Part of a small language model's weights.
Size: width 384, 12 heads of 32, MLP 1024 SwiGLU.
Each number is 500 + 25 x the weight over its row's rms, rounded and kept within 0 to 999. Layers, rows and columns count from 0. Numbers have three digits each. The size before them is the row's rms in percent of the matrix's.

# k: layer 6 attention key, 384x384, rms 0.0534, rows 158-185, columns 96-143
# q: layer 6 attention query, 384x384, rms 0.0534, rows 159-186, columns 96-143
# v: layer 6 attention value, 384x384, rms 0.0508, rows 128-159, columns 96-143
# o: layer 6 attention output (transposed), 384x384, rms 0.0401, rows 128-159, columns 96-143
k158 100:489518521502471539476483517498496523505490465472502459475508500509485507500492476488488482481494496491501467477460490496495490514468535501506473
q159 107:454521542513497471461519515519479513482517535514505527516507496477499460514488527533507476460515468467525505512501506497475518519499469523506482
k159 103:505530494483532481493485495507466525523443515492572471522434501489481487506478492531489470547535520488464517497481539484523507484491485558490545
v128 080:506523482523494515501460472475546515468488530503507532491490504495476492530522501473502479500505518472518510540490504505527492519464526501467492
o128 084:564520538504485464514505471496450504475502498473479487515501537492499466509479506464489474488440515524491527498535509498473555572494508514525503
v129 087:499471457487463530482519492468502492505515476487544509520532469508481481504475492507538459530453508455468465552516528502487561505503486445488531
o129 083:498505499501531524503498518501478529500531483502448493493433506489506533484535504483517470501542484516512476479515476487485496524523557485505448
v130 087:502516514481470513489541551489488512517483531476553488493512525547480498499459462531491462485493547512474510543476442493534491462478508534558478
o130 088:510509563497511489497516443507468538487536488521481493510509543492486480523522506525488521526482520488519521509462496504468472499475501453479486
v131 087:455535528487519500496528490473477510499502500503525502485509481487481500530488499530497495462539475519520501481515517457496518504546526512516517
o131 084:468469507481542476519495526519496480487473524503477507529479546489482547531524469488509516479533514471511523534529560475484506496465474495459520
v132 088:494509504483477496465513538546522478513504499494506508490503459499484498525570518479458485506534473465536464483473521502486500508503537508513500
o132 089:476527497500494513496504483486477493468504524484475489510519548511484445504443526543509511473496500494512497508539495510502500499518486520538503
v133 086:527529485466489498475514529490520496505449498512457479480479456496479522547489493463465457507477498490516496465450469522510493477523481498500529
o133 092:464502527539461489542473437474510527535510474462500468495499505522484507501512498550492540472475509506465502475466485494524508510500488452493460
v134 089:542502453497461487481528482528536466497511498536515455461477533491472478494476530466539525494498518539514499522514511456527489481489495501437499
o134 097:529505521520535510542515503498520524497503452462452464482486542504532465513544509463488500501495480578492520510525528483486478547531496490509463
v135 083:504507481477550495498512466498495530494485472525474467536478530496529536503467519507514545507532467493488532518476544491504503519502502480519536
o135 080:523522485482515517461514537482499530538462436486520517499491513510490450464551504463518458525506543502515504499517493511487503524479469523488540
v136 087:549515471498526519510499487532534514481479478538485514512477487541511514526435510498506499479494471535509500514477488495507444479491479473492507
o136 081:464485525542499506540456504515508535528544464471522481481503526468521478484523484519483544512494503524577500528465468513487553556511486482511475
v137 091:458505459467523518498518471506528510509519480494467513490498545450513499521494497501518470471479495568529496504462552478481457466471527490528542
o137 094:518518482506508477501521513527518511471476434530528512477488516558476446517472484525459507518522496528507515544494461481456507538513491492458489
v138 087:517512501516512519494506503510512484477480513474536479495539542535534528484518509499505453528503478509534502543484499471513551486512488521480496
o138 086:518525555470503531513531511459499515480494508492449535520495539520519475521525488485481518533478516501485478483546507522522449469541488466559464
v139 086:527485546487513507537506495473529484499499534520488461519526504498493480529530479517499513502524526480450460496524477518488522497502520532479511
o139 086:511501500508491505449515490558465506481485462472497500508485490497514502482474525500529511437491513474502483496489493488505507471490477464533481
v140 088:524531523481493479501512508514521512480464469492510506489482514435548527558495478520490510506510484521546468481472498520474544477483477459481478
o140 084:499474514526473477521500512457509513472485495476515524464482461533463511503517488505502450471476551489504521523541496477508503540500435516499523
v141 086:516510526487539437484534477522504521521437476511484526467478562493543495519469503468503489510527497529502499495497491466501472480553469539525485
o141 089:467532506500494498521462494477489504511519515485519529515557508536428513544539497493451490493484484491469493458505526508499497506537512476514471
v142 081:515492490451559505486513497500468497527496502509538532541513508500523478506476463466513487549552524444532468498546461533476462459521485511505508
o142 084:487515491525476559451496502460506483519495528495497534479489500546509510535481493534516481497514488508505510488462509466515475457487539513508472
v143 093:500509518490453466483519458532490521465541469494504519492487482505515507513485525479514448522466535485511519487510462482480530528473508504509515
o143 098:494509484485532542528457509530513497491485492493506473519520505517486521527508457546476555528486475592457501518525524471511514539531527538472505
v144 089:522474535528527530509539534489441482510489533542502503530465517482493538500516539547499514523525525481523492503549522454508526499518478485502510
o144 086:485490471497466517471530466494446524544504477511553491480488469506517475468503519473507440459525511516514501495450490457479501514451500485477502
v145 087:493487500517527502525494522463485499529509477478505466516536485508505527514488469517483543504550501508445490504484477540518489455480492522538536
o145 088:462452483504455534527470522542512454529470554521527523496489446518475525485488520559508468470516518493545488548514537558447502509464523473494502
v146 093:471490492542528490512521517499524543535505515518517508536517482482499500456481515462468534503507505472430499486474533507485489526446498459504502
o146 089:542451495492508494458505523509445474519523495526507495500492534523490478467512517491507496483508501504495499547545472493491515477466480492514496
v147 090:482493502518513465513532520515507523543508489555474462476465515484521459468503525516435497536487480460550474499485535473501466467526516503538523
o147 088:503478486524491518525527536506446478471514529498509553508563467485515508455455520513519492487494534487481493505500547500509508495511487497511505
v148 085:458514504519539495473490529492543530525484482523512477493482500513477486523503535486509539518509522534501509473510478478524500507496475481521469
o148 088:559499530504535493579535526434484502493510470423495533490474484499543476530520502491481481490520477515476516483493493511509524530475483498554471
v149 087:537495537484513478474538501517463516488495511508476516536519456486524510525514518488532517509530491468517515480531459486502478466493539533552501
o149 088:496495505464531510512467493410507567514465472514477499509492478541518502502498488491522499519511475538470493492490500485453509547457489447452516
v150 094:495464479478484523518523489499468508478510484538525498503505510509518498530480477498526475533437527482490489552507486511512483514460509517526482
o150 086:502520498494502476532493482529517503495490488565513485529491537517492490470490492516483495537497479511500483467473510474527523493525537490461560
v151 085:482504493529513477529494475537487494525498527546471456541550543545539497491530467505461481500508488501511518544511512486491495473516500517486497
o151 083:504485458523449534506526516491550500446482496485505507488525528496481468481531514501521513488482503485537466535495482494463538483476450524411538
v152 094:535513537495524481556540466505520508479548525469503511507474462532519503446478509503502561505474444474515490493501512479522508500508493474496491
o152 092:510496461509539511454517572461534493506510509495504504484499469520504530461486528501540488466535533491543485516537462493519493527481475487476493
v153 090:456522493488531551490493475534515538522480534462523506476494517525438523464526476481481513467479505489484493491494511509497477496512483524468532
o153 091:553483541531516481474525545485459491530506509522501494507480453422531483509449470456524506477528509465486522499488487493548483455505498473522460
v154 087:549479503470545541500514546517518528514477507481572536497517529498516485467507517481512510462499472466491474556514454524511547461476489525515461
o154 086:498492473494530509466526459517495502513512506499439500450460509516481497473501531523526486516484495526518506507490480521469473516475547499519454
v155 089:505527489504502527527501478525488520503514501463515497487491500518500512496504504527538548513497494464535535471513503468530461470520486498457506
o155 087:562499447480489474542481515448523507469493541493498535516509479518517472494487486532522453485526517517509501480517472503528498544456505521488502
v156 087:533470501509522514515443490472477461467472475481511499487501493494513546517449483525452548457506493508470494479481532488505512497483498481484521
o156 085:530487526487473454501466487495517516509507462480513480520513529526531483516509539460517490501471512538520489504476511470498516485475458486472480
v157 081:472509475490529479498527527487509540479488507521511532515470497513536494508430502488507493505516497506509482510528518513489505490470532523535475
o157 084:507537539533508473538450495496484503540501506524495514530532514509470503485495491476481472512485504511461550531482501484461495497534488471507469
v158 087:457499526499484524528492528486520492516471502491484507467500457518474481525548485520467469504536544488513528478547522482535513509514522514492506
o158 087:465446478526508482467515511539462466512479498538548516524465483518500515445473482520489545507516506455503486516506479510519465516467494495466520
v159 086:478526509495448522450512492450492518509548512458460523521459498514520518469544503494490501529532518533506504527512496494527517550454486496502462
o159 082:458492517539523477544490512517507521508499500457544443477519504453498472512522488511484533471503509507471443482547542450528506425474483533487498
q160 111:530494513501474483501508514510545486439478501503489477501460466519520508487528463502495516474455506532471483520537512539502475472478454492459499
k160 099:436494468486500504481535495539528496523519465505462486506511497478474492481494478472483479496517550524498491531519495467468466505518502503485529
q161 118:503506490511477519482476529492476520454523513540505474557505493531499540479504515463490482450486501513477502489543529500525503507519475496509455
k161 095:544493499461506512509499522486482535515498533492526486542505509518505526550534509488465540495500448472542510499504483502518520471490524468486465
q162 135:471500535511452498500467522466504514463496506495502472513514528531472551535500549485509517472497521486466514505497544506551552470508480464496482
k162 119:515549504481498503486489568490486543483519507496486461517513553530493536517516529485464538507496482482495527540500476523517534487496519470463468
q163 116:495486479468515500501514456565515487522509472517495519479456473489508497448484445510500479492492521488501479469498474529456477515483511499523509
k163 099:455456543505504509497505446500502479504489476504509529480459464457533454458458485520542494505512512496510507504490524497477458506526490550517517
q164 133:511548516516503482507482519447459502496505535475513478531512520524514528504485510461503543457493461484489503513487532506532566489493491490469448
k164 183:499550486514482485486468539448461507468515516487486465517545544538478512509502522449481520486493506480466496517505529513494526495496491485501512
q165 090:503498498473546521544487514515502484471533482519481528487536520502469515491494518543512485485525485526483568495501464481510503496534513485513468
k165 094:501486518509520509520493509513529467482521525505517493478501511543469519514524494539491437462552529489516513507431534504499532485493501511454489
q166 094:492489459475521460476496506486506465435490487504481520547491533467510455526513508488529510537471520528520506479547526501531499526448483492504478
k166 095:486523514519501495500528521510500501537468524456510510477528515522522504463431509459503512492477471519468468533503524446501445483479486471516525
q167 084:475509492525546494511517471484483462498494525546469480529476510523480485493503500479533493481517470455476490517513495489489483500481476508514551
k167 089:471543514508528466477496552502476483524480481510506520468520476480500460476481500474531467480511468506482497490502497510513491517486482534486494
q168 098:494532507494504498472469497464493483498463525514510506536493491531471525473469475438480495489510467450534493495519494494510535527516450537471485
k168 087:514467512467476519558519484508526549500479465505472488486478494490491500495449506534473477482482537503534479495528497504461477483520489491522546
q169 113:526512498519547541502529481509409494517488501494518505515545547496514476479505472467484515488500504481530488502517514483474533523507490538519487
k169 125:533542497543489499463466507446467499484524547502480496516510507511494498482500531449495516481497504459475517526483487539513528488504504482482463
q170 121:510504504531505523520502505467444474500502526511514485522541492499499506475525488481517513477497485476540491501506536486502540522507477524481499
k170 110:538533467510490513515500538469458477491497545478480487534558546508451545522525526503503539487507480484452524518479483495478521493480484474492475
q171 124:487515539508485496508462526478474494458511521468509473522542562498537521528494520490497563493506487504458509505483520521521539484453521484485495
k171 114:531526507502496472500508547455445530466533535488475463510498531566516534539493509484475546488503482488494512507468503500521533477480522453486462
q172 112:482511500532488481491474539473497491460492523486511450550550532501505494528548531472477513499489492497473496508488530499513514481493477479504488
k172 088:505505502460488529505478546501484531535513516489463536509499485544466521564486520486490493479472469492534508488527485488489518513466512465491511
q173 096:490480521484501481469512517483515545519507515490495498469518511517467516521495532505497529539518475517457490530507494509548485454521546490506502
k173 094:453467458517500455491522494500482501508518506481533514514513497502482479493501513486499466469479527495500463470475494498502488502547519535496511
q174 084:503472467503538466489491536513518484521473521445526513464488522517532552476482525500471523492502538489502473535471483507459501529529537506454499
k174 092:504517522496479517455512537488510486481464519517506522515540523549460495480503469466482477486474473477483489513467473537521478466505450507497512
q175 091:498470453481474533499482531498511454525513499535492531520521492519486504567489544504501538499496489493555503509479494468528540454524481467491466
k175 087:533514474482510495495484523513518529524518512437449490482455513509468514494511462486524469547547502508501518466454482492489507498524501483499545
q176 089:501514490517458526523462476485532500468424506527492489486519504507509512540517487517516504515536524512509500492497461462502474533495538508453473
k176 104:539489516510502489531531533494521506518524539497473500496483484503502482522512465503527525504487493488559483456525476532489493464471500473454457
q177 090:498495520518450520500473475548508517474505531497458531487484507499490490527542497532515502510508510525478456461493529524506531521516489493445494
k177 100:470497463499507524489496520503544452504493499490494475490482522531493490454500529507473480484494480446479481527495434478508515504479464539508514
q178 096:565512492515490465513490505465458497471492518495495500545476496477536504534491507458502552480485448475539489482488506455490511477505521526495503
k178 097:475501498512516489477499465536496505500489502486522488499486503494509500498506458518490468504540483519498516474507480535502547561494500503518489
q179 088:538508476480480491536564464495481559509482509511465512476493503504494481523494484477493485482478486473514495476515515519472506478500481509496472
k179 097:521488489525503488500491461480499518493530481497503529529524509497461542484472523490436504459520464559513488509529547518515527523488504480536474
q180 089:492526507510542501495508497483492548445479489548478506521507550507491522500496502518524475479513501513508553513475496507515518533503457527504515
k180 090:482497480493534519500473486477454488501486507517555516502523532480570549525455478492540529492502492504485476478526485502526490494485562521479466
q181 088:526504486510492506539522533518471487516543488491495492483519528501513474451500503513490531485522521501501491462487503536498554534474545470535505
k181 092:526518502491553507515479505487455543491522475513483517500475434531499525532460515547507523482518493520519523481531524500505522508486514482522518
q182 091:523495489497437532490485513482479524504480474440475491516477496521540524513559495512486522519512484538523456480517514546537499490463493508456503
k182 098:493475463527493510503488504532558504511490485500469500468470535466499475506512483489517523515525502467548528477495438474499482472523516466522532
q183 091:503518540528510478476500536533486509510466512458521543453517470467476499469487497502505457465427509539521496499522507473525474499473504514496501
k183 097:521496520516502498508508495478435455448508477543493479476473492496502452496530509485468550551509539476472540504450456509479510479519518497510496
q184 092:557531460472473492499459487512506502520485492474498506518501479496505554515490482488480477507487525440516519526482502452471479510526472466466481
k184 090:515513485490446506509486499537521480541539482561520501480495527484494473509531506432503514532515487517490493466548495529501481460535511482546513
q185 096:500490498498522505497491436493565511515464474511493464522525526506461504508534494518480516528485500517502489486497508486533497470494511452507476
k185 103:501485489498484532505506516501516509572523499501460514424472468516501573512502557499493459530509464511510515519502453485510524447507551477507482
q186 090:506492521489499470478509529456485514506494532501525517483530457468483520504425493498480469492463470513538466470493519504476485516482454498489510